Weights of a small transformer language model: 8.77M parameters.
Each number is 128 + 32 x the weight over its row's rms, rounded and kept within 0 to 255. Layers, rows and columns count from 0. Numbers have three digits each. The size before them is the row's rms in percent of the matrix's.

# layer 9 MLP down (transposed), 1280x160, rms 0.25, rows 396-482, columns 0-79
100:074114139161161171164128118150115176129118172103050106046189064107152136108119148150148152122100130068131132196182113120147123113133141118153109154105169072151118133169085142170109150151162180073105119071134158117071121108108101135113140077
100:159088112126095130182168103155112092148130068123117101149095132182178130068158059171154113107108135149097134111093111146134099053155140130074110121144203126119140148138080116200115136136127183165082103124081136120113133117155080114124135133
101:139081150170122214119112127129147155132105129134178145163132083094122080124144134122172114108139116071143143124120109038119166140082120088127128104182091131145132174108135156121109102148091136126112073069129070123121163167156134188114133078
087:109131099174097183114110091124131100191124107129206118139138115113132175128127067145130122133148117153140126103140174106140153063146138157114156187111124136132136176094114100093150151064120070075139194159164173096131082052193138131115081153
097:157139133190152113083132145169143119107159125135052173157123158144167088171138158194122154166095098132149125174133158111142116156156145145124079110068140112149103166055148197203165162145147055112127136151138148070145169144136143105087102114
098:066160109142118109101197159114135103145116122140115122079111178149113111149124154110180133180106140095212108161149132113115126107137116122071138064054126131163115131133092141099159145149101089130125148113123106162093084145087122124114101150
100:085136126167144092111128132132131083164034137145102180116070108109131154139106120128134113114100114166229124218068150090095092114089096154104128157110084163129137153141160161066113125147108073098138120171155127124116131165141141101133099076
111:189126142143118129154099126148089164131162087101025181047138140137131153134085074129119139082129131150116068120094087076138105124080131110171121064142143099155113119124147128120116170131100124097081151112194144169089159150154122149108124068
104:097123155109098134131059098130177132082161090164102096116076188147131186132116118131137104109205099152132151191116126180089192114093104143174152101137094152163102125122141139164148120103127152134083083167171208081153194194067114096115148134
105:163143133143121133132117179163091080116156085128093187074120178062113145125177138133162111128107119148141108134028164102085178168120069165054090143131153094145097145142078116057119147141160096092126115111090148127142181173116169154075097108
100:118168138101192070116105112148107106140135119156084147082170182159115154116170126129123152135118117127145202111133101146119118120111113127144118090118119153139132133123115118118140143118115137097146120223114100165119021033118117112114114115
100:155074125143116070131119114105135143063098125100154099162039137153118102120132088131178185131176162106128080091122081115130097126146123098119095162153106125076157153146134121093124094138093125113137154181150100150088110236163090157115186159
101:086123207108102138110115144142146156122131155136179132087136154096118131095163156127188083096079081121147161149144111039159089128168110157124121108169090153086128103148141120177110085101232081138142114176158088176145110121096150116133163166
104:088145182137122169108132130186141187134155120103111128157127108128090159131112140159072115136116177060176096148158088122148119158153185099140132054158155132107108124135134103130145111123183093056204108094115127063132158126173102096127146098
095:113171170138119128103137144173093135075089095130090100112117113167146107099119136115158098160139136162132125144138109128113186127148159146119113110062139110181151108139098127139170076160133071109112101065143114137112163255134141135143163119
108:165155134109155087135103114136109162141102102132161124177165144065162123242146090154095165128156104136129192087153089097145167159165203136147148129142164092145162118106117114132124137128064044117125085202126172145095168105133106122148172106
108:108162116154142121165129112131179232186144143144143127144159169146144171189099108141165143121116178098145129138127129124127190141169070069114074138142120150149149142160102159165056111141177126126090147112144138165143093142137114057161086099
099:137117133137038144201134121104127129138188128147104117091116087097110133182158061095130059134171122120090125116114126109139098125168109095187140132125126100117148147177150127105105159102071108169093089113060136140145070112113116123078099135
094:114103160163165168128130108135108160170114176133070122118114150081149107168135132136105059087101094097066138165118155145104142063163143141152089161154119110073082101099168173124065084144112154146096164070135175111090135145141140196157109167
096:118078170109176098123099134096130166098139130138121116116122134153161135092084097064103226149114140158093136117132116091157093073094142145115148069127090133112159067111129129151114124158109071159133089133153175177127124158104114150145133125
099:118132160128141157208169117177094055137145095155121074149166126097119157117145124125101132152139138200134138125132117149159107048116132156120087106076122131100085130109174113200085149078121144092095124161102134132131116117177118173133164131
099:120202144140159097147100102136134144162117089134127131128146161136089091130117146141187164142061156128120124159136220124125142038138124140134193091126097119064123158062143082123126113163140106131101094143154134085106170162154213192136079134
101:106117174114089125132124110187110150137139044109156160112025114126120122103107100163160152167200194122108115149148159142088115143088179103118051100140151141088177053119089170126170152149114161192087210141089108153155106100150137121093133162
097:159136106169147155167110132074143122058174168099061198088128152120183124067157186167113149158103083126100090139140114203107126129165181085098105150122153154155133139162112094102123124185146135127119130131144167153108133096095094155137094119
097:102126155121121090180161125171116096074133121119072152126132091092135101117041117170131096060142118155162123150091123109121152061119147100165189206123114065099101127125106145088124141135100119165135108143066146147105152105186148086150131063
112:150124132138173101107166097140137133090132142129202112155146108154117133110098089121100141107101159095191152079078139112164173119159149247188164133179105181101166114124162164181146152142131160079142154150088123108145122092130098129145138091
093:127122091099155158171146119122145127121169130131095169161137160140111100113139106077100148122109169137119154086124145089095097082124155115152145152097138135129173135158197156118178084157163221107131158160150127071092167094188129124127156121
112:126187099116146063120114152106156132126124137140143102148142141141174131128136134142131177157150071143121113129125143106085151185089106071125119115132133185169130119170200144143076117165097149116092112158136120121145105112094076118081090099
106:139160180118123156082154152115085118103158116174110183147177087166151108142168159135117140092111138147141150129181138172134117059149167155163062138146167144072145150109072137145133139122070122167146208112116167147099155123116087095144138138
100:078112178189099181113153141116154169096159170143180145133110184088137099037077154094108084144204075156131129115119177157096197086122120130101191113137106127150137134164107183126140182137124128148133162124154144134139135137098138208117105102
084:133126111111110129115126085143136092084115167105167134108146114145108153168150123128088156114105104118090148122080117109098081146143132131082156127113136139151086146072172104176135124170156092103146079074085122147164175111083079106130129170
083:138150173132133112146107138144136146090164154128130072093147132146169191130098159117167134147130100193128078132067039154101143064120174040102111127048183178094054104134132163096152153105101135169125134180178165120130127177138129129104161120
100:160136198084149155125171142096122128107161154171130143184149107192102202105119152136098149127112124129029095115123114144156089148124116147159136160101135082121109114120143109163156128137193117106131096124094189102142123093131120093110101129
097:075129112162128123096160185082080151111088115144138127153153164129159132129129097128083121109136164174081131154088124080096143105104144095075158138140101134157105091128079090045134168127078088062157146081083164149109168153066120131137070181
098:082117124145184125138094130167114135136132164112127148090099171118085081112104100127161146103083103078087081085070146151108054045118101136165116101075104069167170169122176123142103155129161129145142117144161110115080102153070188167144068154
096:135116123152160081089126144168159138157157091103099124127133103155146116075125112127070085103216166130221183078151106147122137105081197108084147131159141154134196116099133144146136136077155159053152167126172121143147118141151078112177138139
097:118127104108163099140147127076126130129118137143113133138179109139118137102138143159156081117104146092178120153077089037155154132122151133136060149140140147094176098157142130090127175166044112110070161181089134119108170157178111100165064113
101:112148113059105135067105139123150175120136103124102092087148099073122103120107144144106112126091136098136116143160149193107120074122128111105098090144132134089093087136088105123123101176067101118125143097075120121136191147154139086146115124
095:088091183144109111114155084145158160116225099119179155108150135105135149171132121107090161191115099188155128105101081105138132099179126123095132126102118090058109098081128156124144132146173130171108108097163160128131177166096127137115079078
104:115122108122105133064082133104117089130136109120104189065134126105088104111163071125134140146103135143164153162088140155176178156119155110146148097142123131099130144043091120138094149050159128034146142153148128157155129117130097171138068123
089:143130080163120135121142127142148161085125121139073191161097076157126210101097163101184117122081134081140101106118105098144140157131069197168110147170135128098108095120147090134127149060154106102166156119152097126088069168206078127109110169
101:106065117071148138138178126168095146119112166135156134087158121140175137106129115101170102114132125104084129145158129181126172098196131159109163111141165163157177082150144171143129098185136113163090125152119013192193139162147199150185075090
099:074105060084135022164117115085097113125115080111162163090164080160122167118157131086104145147133170109189127197138114106055114070117152152133109116133107086144147142164118110098090130112134134097146092123149123087105100137137150153114062140
113:115111168147149138107115099160182148184133117100216070094114070175093103046126114141131099151125121137146150098127095131156137145111145139111091110168159147130052161083159154159150158122085116091166077177127145123115101091133070116138113099
110:167070163082129150138094100169121138094128117103158081102121155140119166085095106129150165094155137118149177124193145120145203158102137158105145074179162099108135154093088152154144156138152097128109174166059151154129101146129161001147179132
105:090130124131105150121135134122096098113151176071138095123109081134116123173144160134091078105138046065075124158149151089129143120156111167180178134127107155105113144083096172110113111096171156079207171102115127100196157138098129098095079140
096:122097141116127148076134119108143117164162124122142133125101131121092147142193182141109158075115103068126142147094115148202182091100158150093077121082052167107169104112126093089151160130142107119175088120138153128166144095113076104149133050
090:158117102103148098129130109149096082073155134128067138097089100141106093134159095077121103109155118127104139072095112134091131095193123131172099113119114128156162167148159136162152143159119125152127056106113113100113130177086127115127074148
097:123128201207152097111087141161179124164109130146055133078128139099141144127165132109093116155125097111190137104116114090162164155141068105095088092151109077133141201154157118103162144110087151140099092093142090159091141070178158099178120077
101:138115141146169084144115076110117150143085073128121065154106098078031175084065119227081056133119126097153118158150134115157137170094192130130088119140161120103183195113154100133126184127118115144165156154144112123137108104194125123129158126
095:108111142098122136120144092135091121154125131193023095105182141207091099156074170116116132135163084145088132196147123138156116147184096140173106117078140117087119127118136099155141157149129116161147133129077149117100167146172158142171157135
099:106169133099104133142094135137104148137067121128108089184084069139156169165157194177110157149163176130118158048168095140103180089121108135122156155136108128161091164097134106133166177088143171127116166075123124130138097124202176095136113125
097:117128093100170156115140115094136102135119127109090129169145136140151105141170126150135117121102080088172162137099142084159104035135023093141088145093146106126159144116127084106127126128131147142118104115215093132140109187059150147144135124
102:097091117126130180114098187103164209135052144149163141080092138114149063095118125186140128124112104153167140128141135097077087081136123086170087179126164122126136095209128117097133146164125147144174123107106126106103144106137160111149057090
092:168150064130071167132139156111160106121153127075090136144139130102173147150166126073070145120157107114119166104097139151149127079170070130134077179188085157138159205156138153087079144085116115145145112070139119123109144068170125174114128124
109:148143140151107158105162114094147122189141115094202128088112191183120124128124128113132152091158104135126126096199160105168086131103110118134125111115092132191130152032132125121095105093150167152149150156163209162103168110117123138105123143
102:177138111161083103091077157128138177083128129142153138057164103155159155146116070117130105119155078113185137118116071178127123141102127071179140144114082125160124116104099149132161085069149142121106117147135106094125159140163171117143100121
102:160069145103075135130062137096133106077168104116110173075174130149072137120142095094109138161050211169107144112138068093163151089104178160150113103144065099132086139096123097180174134141121127105141175175199125148102085146138119078134114113
099:105114133162173164123090057123099069152161131105078137093090121102091124135103110170104128120142079096175140085086081091125105111135144123111167117095224159133114146162050138114083088099156090131138137089165088143178092065137060105101160126
110:107103197120182151121138182119175108133108138125075142164105161141177152139104120134137131134129131110202135127114099116128117118123140183141103121112011163128177078081166121112149128086168093103148067132123081114135066108153164122129144088
098:113057171142081172143147143116106148016155144109148174155089161082165167118121081162139127114137081174175103097120125162110124048066140128136154123143124136124137159181111098144094098083060137140106131117143093104153137185138194028108172144
095:125143198144098138104055158155174159138106122135060135084121060112215133098157105195088126142115130128144136163105098160136099158076169129174135135151081116116142104114140081146143113148110118085118183123168128155126128147127098084121138078
113:074132154164114137127115156211193122160158174139113075103164165120105113110159190092100120125128210104132187126132100115150124108126111159085103123148123149172104108167151140162094147142132173135113136120138098110114149121180155103165069159
104:139101112131176123092146188114167131125126085154116153140112109153150148106184151162173156022143168118142143201134174133159124189127079168134160087145128113115138166114132225142168130109072125100105142140162093127078166133069094156116171139
099:121136045140111107128078154155105096113065151181202114177178141154152164064132103152108056159107125121139129131081147090103061085099193129069112132193190119127185092098153130149125102102082137163120130140149123155066179169071129121137109096
094:166142150120122171122140181116108113088136160130069170122120168076167129129172078089116124185106151124203138127177125101084101118112137101116108117181130142228123130142155117155129133170130194115124159126144094090111071196153138087120111128
104:113108118105103119109089115097082151119146117102134152143145118101140089157100089149064079087121150166128150100172118137150135141122119128154163135138152015097108097138139158151055150183185149125103129152100121123165137108180069095139082154
094:126124147113162085098142115122165124152121104160147139102099108129138144127084124146070121125152138114169142122118104118082138103113096112133177142119079167094098119126083162109168168089099174110122140201121123146131137177150130139085137127
113:206152142187120100098109130102131088091149197157100090121101154072142121114126107136103211112185136136180121139160141074151118122092118097170175101105128146164089077153128175111166200113137128157132158107089092113142107142170082136089114146
099:075139153157162150132142127133139108099176169140091109067090158138143099092133104109082106191080079176085153166096106151101111096109149125078170159103120162151128146148199158092096148208168091131168116172162101132191088125149217148138122139
098:111119149177134151144133100176092148064126114106118132125087118110126158091183084180144149152196080130153132099098099248155126090101105093099109145150132091088093086113105167165093117120150096144101151157158095127091131078140141127135143081
111:118129080139133157105114128175199068097121169125141149098178211136095148168185123146143113129117124105102118190141136066181083156151080111111099186111090159099083157083118146075153125119111145119120150145153094082132103131142150137115121075
109:179122063079125176114167124127150114081178159125173095145072180084130056086142147102153100072141116073134126093188100159178112108098120074102109139097123154119128109131066130119102098133160170088137136119052142117156117177112121179180091154
097:200116110144140150115162122089129145083159108139071106107126180161157125119191161123176085095114129069085070115175217138169134175110095136125128151097121149144074141106099111065098091124156145158095128139162197118101137142116093115152155121
110:044184141121127087082167114097146115057123114113108119135163082129126102170155159141142107122140166073118201139108075198104117106123154125087116155109094140117129121182093134202135132114152128160096115140085104124151127175099141140115105159
092:145117159161114161143200057169072193078113127136188152159124158183099144076095112120121070130110179171110096090122110104223080212144168164122164093169127112179126115152107109120071140167087089119121078100151100147116158111178089097180126143
102:156172166142110140129154161127124104126131122111146104105118128128169168163100153119142165120112067138078162142082086146133125064116138126131131117139085112123147105109166066122155172166133054094116160163122166086094170120112117125115116208
103:114137122118145109144145190120133099152149122126118111096162160123110086128112126131116089155069107100123090088157167140156078189104141116133174086134121169124143132191129112168171179136125169114089137180103104119105131214130070092121108105
097:094139117083136140187104173135132074127123124097115147112093105122135120113119145164153127093072176160095091101149076177150123125045142161127093165156117094136058149148114125138126135084103107101150121093124161107122133158164096082149113192
076:179066130122154084072114166159106136091103110126158117097147134159121119156124123174131146131146116108211095096166128150190092079149108112115142076080054136097128109141108073159118123090105130112153179134179152107166123109096087032090171202
096:166093137128147122063202171104108089040181121137158171072106151123101131131127101128098107114053150112170131106110100150171143053170147172119156135111155115223162090152180076102075198164137094153114110105138122178159126079106163117115110166
103:129155079107140152094137056070127139143155146159098151130155167126126117157157131104117125140148106090121134099151094104138157007147107171132190130190144136065125114159108148130171121136132088153065175137105150118125130179106174230106101168
102:127152123076141150111149165157139153158138112149143080120082152125136192134166132147124151101146161163170157191111144168156125136152215135129107135121171145119098224161183153115148122210121087216180143162149154156113110098138125098142150128
109:186127142183135198100160137126075093119170150100182132095115153085062138151068118108101185152164118162142087101165149082091137185102139179091105114169146135155098166117185118109107127104128180131135171167127088120145142137152166152127098126
105:150097078090156147095158115138075126118119119117199117119121024116178156105090082125127116094163142186140209142094175181179206108128106162035151119171129159144129060137121086105146124134133169147151112095129130088149104131113162173110135173
103:137139060140151183131123090151098159102157107152125116087129134088136152115147164155175136220183197148165127122125097097120136196131132129107095132175094120131132187075124105092114149127104105115127088151126141097153149121094151169088169141
100:132118117132113160108120067146127177105101119179167117084088100127116121092163158068065134153097199195119121140108055093117126052114116120145143143166113149124091081026133179099122126127120128166113126152103196141109116103181078129103154157
# layer 9 MLP up, 1280x160, rms 0.243, rows 397-482, columns 0-79
099:125156141090070107097175195150131124164156131166142160118068115079105119181105130094203090148165093130184139166115062128107162107079076149195103104079153092135053128133113109154136157125168145122101112127072124079132137119114103078112154115
098:155145181143105106137116139140190153178129105112127133114161124185112100101135167154117111139115160181163183184149157117140106209143117145091091105104149114210140124122127112116105159179077126121114193097149142134140132118207139119151130140
086:184120114143134209168106120068142158128075149117118106101138106130103150159136183182075170074165084091122113129168141123145123118114141099130083146097120143158199105130141152160130123113120123072106181182098149148135154163145125106198165092
093:183166145172145148149135082111086152157147132129072172108112151136093121083075092189116133036144139135112122111140126188121170152125195120092070123113113130138189166177146167172096104072140158185175128113145113138084170103169094144113121194
096:068161147070119170125157159174150103105148130126084105133163143144092105126130112082154076145106157093137118122118079122159159128151129136119154209106084118087166145140070079139125169118105065138093091087058129131138134111137135157106164136
093:126142157125135134161093105072130142134101118082096147100091178102099107150136153194166102101104099088100113147193116175063081161140136119081117075191123123129122122147102143166101083132014155095099151107118149161069135169125188119076165117
109:161143184145104139169161156146138085130117096098121164114085147130122085123082146172139126105163144118050115133090087156130166128123169101138156126152076114105104097142107144128167166115137167135149110118171141144121138092176136215095113118
101:148184115111144164078055103157097161135138131166167147088142142110054138153123133102215132111129186111139138161148086119050124094095134080140092089096091127135135127128144107127107114121134151141107088117123160086164168095143106136186138111
104:148152147204135169121168122102155126156132130101123173168137161146107113164136155141157106132077120143128100146069095106110074151141137105110110118151106126104124142151121131150139135092117139142114129117142108108172117133132176151133068115
099:161192172083143139112127129135122069117168155151094116096140153120111137125125098119078121117144081114129145110139087125129089080155165129099124180079156127115163111174121098146106104179095108090132149096118117112123160130115160154138209087
097:130119103139132104119100132164125142166136122129156093175101129163210113091141123159121145158136131111094185115186084120178071144113102178133109137144190153087129135129124125140158164140151130103089135188108155129131108103097118138131171141
100:146129153183100155143075125107141141149079105082144113160190126090117078130138153104157081098136170143105130151155131144072131117093181146136132051156077166113150154127124131172122057117129105080168085152143200159117088129169166124143127126
104:156149148113135148102094117152150181149184157119154139118150105167090142084184095075161128090118122116103139180138158186130091143127165132137112135200128112121152088110181094195138110109133150144073108138077120088123191146157127180135175078
093:154200154080154162121111099143139116175103158064167152142145119091146152193148087089181147065141138168134156089118155089098095140206165114124125124127140129126080120104198114126100161089202142156145160120091174127148058172157184125129119092
106:142150104115160129126115098124161108120152171100149154122091146160085102158123118168120152163167137150141160133190150181052120168131162111103092124123099126132095127114110149066053194093132141167088156138112070079144097142093131142175153127
108:174117170152108130112103113071126217160140192147113144123121165113088155132146148089067126156055100082090149143173141104149129168150114112092144119092139129104115152107141115158110057133093124126173118130053117102190096135181114109128143098
096:162139159092116109112171137113024127158084146085126125179170128153085193110145104134093103109098161155076165129151123101179134106082129127068156194104134075131122054105126109192136130140100149087084092096142124084163111147180155129179139118
098:106155132065066104111169146111106137150064113112108146143099135141133187156168142134120165148134146161201126102098157094127078093170217118143188122070110122084100067125109106151106140125141059099159130161155186137107078128123124112179152180
105:133120106149147132157111130110119185146124147122145110155154099157123142140102095126105047138131174107132114167084136134103151165086085160132120131145098141139142124122086142124122163129105060166106127121176207104193146113150156098122124108
106:168158166083138122124083159167160138135154120161121163178090079079058130133134140156105102093085062085109183149183091150118133113118166128140225122126119113123157190129225109131069142135140089168064128144083140172089112112123111117097137142
100:160104142151045130089150130115112150130037165107083168120164110084071119118103125102180074110165147101115172102101144111073156103156156085100122158160146164088143111121093107116119117102124084111148057145163159143085165180156162123111153158
097:087119126062174095126151167149155070114150113143174154172060192150136085131136149172077134162134177105148122109133149185127112175092109103160106079117075120185123181156119160125143130173129159123127125109111109122141139135137179117135090110
092:138168092153103133149104184164154144128145128115195111105174107154151124121139073110080191106093144110148119174161158137109151147159133090128140114103103107150118121161119096166156103148110095069168109148133086124138108072141086175124058143
102:118081183127139105128077150151142108057151185123196124106129143120104156108154134120139125082131146172172157171183150202123112135174145142127103127143143125124096165166139191114137111139113104166120091116153089089151076097081101123137178166
126:154098169114128156145111113173138086100127159150145144204134127128057095135135138106100108130112153134132149112164162120164129141173140158090103133151123180091173044141123125137121137198145072070144111143119078157150133157185129113120147142
097:165172106148175115110121162090144133102087164174135148095095106129064075144132163134145183194126138124163183158112128072111148150159152163172106148139082139123174099148123129144121086163184139094110151167167134160128138114190094102076126111
109:091151129117113084154169067105183114113119141131139138114159135185119130165110116098135092156128138115116147146109146145112133145104170126137147142133123150175139131140173167157156131205160103142113105104095102163083137104070136084126091130
113:089172161112118179099094117195129151159176193127122110153165185116148158117110061119179112156105075088135138122170148100147155103184133112134134078159121120127154168121181140130105143092125078079084142028112136138144149068102143169156199146
102:136130090154210155112127159144111167164179177098097135146086137124132151133166053167156120101163152124089165156136084089108190123124136156099200137137076083121101151147082194184159119102112136164100091126161128120173162146106127195179097128
089:109152099182096120077128156135154123158153085158110163124118069163037154115119102187096119081103081077039133119115111083122103135178119179135139159175158155170139171134162175161136161176113107136163090076127166171125178140158106096114094119
093:124125172169163113162105129177075107130090190156155114105146095095077099144095132131169100091087157126165110140169128122133103114118171157093140141134159186104119137109124102050179175109127135080131136113086148105076180104103149163069125071
099:124086104112135128127114162112132128088101137133106097168083093096134119111149135107170113116127036144185101141113129082147153166090114079094126110132105088129128140207097163184126144194078136160098086119129142097131107106093152145124078126
100:167108130163176086130131143110056128119184093096125115115124166115163141116144145182096178099119076109187119142098107208134115154117159180162062133135140105120141089047106109159086148161140080085137104110107178138122134154115112131142100122
106:140119170084127097121177000112172162164146115132093176122068152177073131134138165098164150158137121102144128056118059121125106111152154121199100099173124113153207072139139124099146067116109131164118167139130147133105126120168128148097145146
092:153092141126107164091173124169156130129135127100131175078198132162096164103141100146098153149131120113099117101140136180124079164096122178096174094144136126120139114100111100098164132164129105122164164132085149131183118087137149107133129177
097:080077114145129099137124114108093178115158184114123142060128091143143126143068096088119167140132130181056152132139134109126067148165102136005153123104151182086199140117100091122152104110103131133091132051124105123090103096145190138103163099
098:115130113094092161122139175127151159035147053081142162076105135161114127095112126172131089136136178109113157128172112144131157125150200080116131143091058105098127093142109103113136089110106071161142123130117087100099178130092130190150169170
097:088118134088125139155158138143110120145164133101145141154099175177125143137137189151176203083135143171124078127072078112146139135122083158141150133102097124143171126114080140147118184133158117079164130158104140171111114115155117169121117177
098:066079155108112180146151112093133063079112135113119165119134115156170131124105127114213131089121114159130153176107139102141133125128149124076159068091128171127157088084130133164066159124152118120125086184152174103142164113082101134120140133
086:123145101100182176136092104117140199086131120148078092190092105133089164083091160105128124116073109100133137127077112092144111139144244105107108099136131115126135113154134118151185122105099146149122121150137140118116144144137173157113114030
103:153156126087158105143188200099141059120092103161112109107114127141153127124156177139090127175058164092158120173130134112093109138108092139088114144155102134106200130104127149146167087143169114155128097093134116151108098133131187158123138106
115:160130126156136111119145050062139124184150146114120120109135071155088144062131133107111100185128083088151185172152127152167138110168097128096099046171165137131115114129135148117080108121181088154129138125157133103181105115183125162179143156
104:146165183096131137162135123061161066132120091123152160108102131142103167160084107151140101128170130137136162136084093189138119141091105128168145101109116093132155091096164103146058119172095091067108074167124191149107067135116073133121110164
106:139150043139131150096178149196127175160113132144157110117130071159099157173105125117148096119176103134154077096121128170105128181123209059160128089118095126156146110182127160132122145168137146147135109135133191055128152095121065161093121156
107:205163130047174161143128153095143134131143139128174106136067127207139143109170161084130136101090120144103168161097128096117118079142113128120102100075091115117119141187115132168117120102134146073120117081082117135108183127170100131127153108
098:163144085183107105101143125124136122127162113151154130164088135115167050115133122070131153132165131116119116138072083130064180114111142099078109128142115085159173114128144141125087094098163154155125141126106161090144124127144118155144126139
092:125107083095091124090108152176115137062123114127164151181158143140129154081113156143163107142140140091143183217142169140126187161129122098083111146157138084139087139123091169151128086112134131114125128169161102147135135106119150152107121067
096:177154146154164091141115060109127152122101122154087078161133150122114151038098139095102141105115058161155178104103125126076121183094120072129131170143136116122120047134085145142074145144101088160140207125087102163106151174125156124094112123
101:139113201108165073128111126143139096095141173123189086135102079133114099124082144101105146126088132135102105176160146181124118124172095139141079186147082121115147203079108055112123092142135137089096087119177138113084098136170133161162178153
087:072069108109122106075120102119139146110145108139111093123171127174117141080124133092115131080149139127147139071178097118065090153060102163093118124048097129098132146068065096118117178112133032130145138158139100100130107115150109149040140164
091:134141223176144096081140066174144115143135104130107124099148111182136166068106091075129170241149132139131205141189166103108157150162099140099154133109109100169112089140086132140120138122091151184119196159097149159127208104147149155142142090
103:082149090125146121178152131172132173222105104200105107143174041072129148132150137124148115154123122110130099156125095094137125150140060087066103170104085151089173121124088103131111133106164063142104168112107118139158081093126115093117048103
104:090103075135110153117126158074117141187124066154116148106107140144129139124093115134159093149103156174122112194094086162171115101133128124151159109093120129107126055131070104140066139158052106180152152168049149141169157172151080126113109185
090:185167124132160117173107041140163148114148080134147160122108097171157124091156149122149066139143108117132114135136096168080127178181193098108150101110135108129132089135115126096121107108212095107152100114170105117116108138106082098153063086
112:072176139126085099152117136113147120107157110135103134130107088109092058131116180126045073163083110171088091156127117117108080150090065162159158165173087165158101077135097150119171101121135123138089146151153052174093155111176140138125100174
098:176143136162149101132092145129112104111148158138131140156179149103143091169127124088105114081152093096105134088123160167153100161137134137189126116142100154201117084037120079120083112153164171125152126129178134137129147136123065112190155112
101:094123136125083138172090085098116094131117123136152101094155143217029134123135115080110164096154124179105134178108163115172089123134095130155094129127080181111195207078152102135119126169123085143109128148102146162174083122156111067107107153
110:139178107167108182142112168162135140145209117142131180138171117132122152102086081149153109133150138103151168091178090107093154150073141140111158128078102046149096168097143129123081052128179074126150125127156139124130176096132137170083185147
111:132189106088091118123166109135106101096112167128100134124073091114124182156102162092092141127154165099124121108169099129164178146072143134147086137151142128092070127109125189152190129113082115162106116101063122131141162137105106093140129125
099:181188132091126158137106169135136174118193170114144119157138143118088121130105157185087144113160049142149136110136179144098141121084151165170164133158180120103126129122118115138133087090156128146130086115107106120189181142120069160114112113
095:165124101189077127208113102172159168141117102138098132118092168102097068107120146153114134091094102145095128150117130083170175184155059148111168063107121120149156098159151104120123144142122123173097086125102136104127103086171107115168177120
115:167159152151095125134125145105130100135109114135114147091107140177120162083083193115142119127089150120121187125163187139092069172107187137151149134135119091113089127137154086143154150178115123204203155166119131078122148152114138099122121134
102:168183087129152142118147116123163168129162142146118164172107162148078105172124109152118152077130169155103119125137145172143110153153138119169165141102102124117146150119147177143144095136101069081171154143093131145142138172095136138137146131
090:105095123100124137170124142131059121120148127112116132130136113134122137117135172140142129082125135138133144151174079120098099157121118174147082084155136050115170188102070153176175138098101155102158154160165144131163160109085173132151103130
096:103125116152079154125094118102103094095131063100140169127113090141121127098081196157168104089170151066126123084123051116098199149167152146090115062062095156095156111132109137140119138147102121122163158118125127118167130110114077126134171118
105:161169130146111164118065124127095197050213144114154091171088193064084160120151101130098109129082116080137114152127138117123143136195088123169069127131094111126117104123056077134158114124114133092099126115131170202101180120150110144154137144
096:104125096157172165126113162089141162144082173135147153105102148144153191129140095116128177090090095123181090152128162110137121141154070193122181151095141143120123106131137131114125155134069179179180197162120117142099120116118113093126185169
107:144115090113122136102134037133109092118103208097096116114127066166150144198140109058077125143148119112120158139124168167176113122135164165157120123153107123131095133202141134132103136104100107158103106129100120051153168166121135142097139114
096:128137093160133124141101120127099143136177095169121139088073091181095140137121108168177119152131107113107053148177139129104120114135036057166095171124143120136096126116108121167069083111031093185143150096123149116176140140139166128049078114
096:139151112083134131134139142166159102134156184095092117051109108136128093097151103131155088171163119077089145120085088091142084123117109111113117069138129091130155111100105162149130144140177126072121121160092116093114134104127169148133117043
117:145143119071145084161141109101208125202144112138137176160154152100107144120128087122131129160123114120151200132078158113153135156112125109134109170114108108139162141143081172159097171113086156117134108086147098124200147108112141139189134066
086:080125164108113091164133092162077132160054111110095125086110057129109136164149128161113121126163155074119076198095123166111119098159127196163169112139143165133175175153129103116115139131138138146159163089147105150150133081148158129118144060
094:147118037117101168104107102116123112158091137093107083123095125081137106165147163105143117112128122032149122081178119113163165100142124215180120151130139064121090134128100082113129146100149127194106065169119070125142144125093127112177118101
103:087157099148123126126141152149050110123051099130089160126142152166089146143113179148154103176073127147137115147145193152082089143146128159135108143089111109136124076121175163170102147130114096124191127122069100112155145125092084111131067109
089:134150167112101108088142144074126120187127135116145187173119107165064121131176117103149124161130078106066175133091131166149127139112156115096102125201116184152138172102142180141114132164081074112169104133077141200146104089162131109121113093
108:121184087107123110171144142110069057154150083167156168136113132072138117154137150075091122129098101186057092199149155166142107120125136088168074113086105146147109090132130160055109116170159107079139154113139102144115121101182169178127101125
104:112203143103116146170160151097132120068148119129132131137134106131135117159162041173135118119142119126139116187209173130113110129135179175105168081099121129105040125176099127141121120148103166195080112123147122108135154177116081195132167158
100:161113083153145155159075145178069096095121134135078103135169166108097184141105122150060101075120131117121148139126094147111136139152126142135151142131168108102122117121107112106186165130095097079076106119153130121164120098151154122168150202
089:112174140097113188169158093129185109157073126111140125157116127098130088126108186156126133155146111125102142082157134178158093132093092125148062149206107201155108170136175181160144100159124117107109131134137111116181160123147196116143120095
098:109151161201148106124108188165153152112092134096133139157075138098145208067108135118139155157100154173133096172130099108118115145089141169117118094102136123104119123100164145159150185091185094160092115124122100202121163122183162133155150146
141:170138114120086186163183132087162147094096083110125107184097122121113148175089192171114178106136107104083115085140092124125131144102132105086151135105124175118103125132169169145113154114103110148109157134094160131157129121154109130132150106
103:133113132138108122162169119099148073111137174146136139152145078159131162146118177187130117167122113140109126111110138133131142153080147208140154086140115084116144086185143132094117088143119160154131113099189116109174154089133134136134211131
110:143165106087146109172189129134120157173155188087151088125116105092086124119161079181137189163129083129086155168059127106163089146162135131139140134120127137142143108128089103119110113130118132183149157122071139171103153114201182124090141100
090:102186121182133171117112167165036120123111130090062132094113186082114122094092113146146131110101146128122100119092175119064106146141165131115190132140082105091053122132108136179109132148155112136125099163168137101134126168068169137153139109
105:135123090137074096155108145087076163131093105118156111093153120095093159088118134069151186055090143130113209100106139127148081132115106054137128171167124100088116167134057171110085117084139101113140093160181113128115189132147124136133108173
101:140195165100109180156153103104129146129166175121162125164111108176146104119129127175113099114120193136101125071132084036118133122096113092146137171143119095112084091126101121147084079097090167156125109087053157120176075130102089158137173117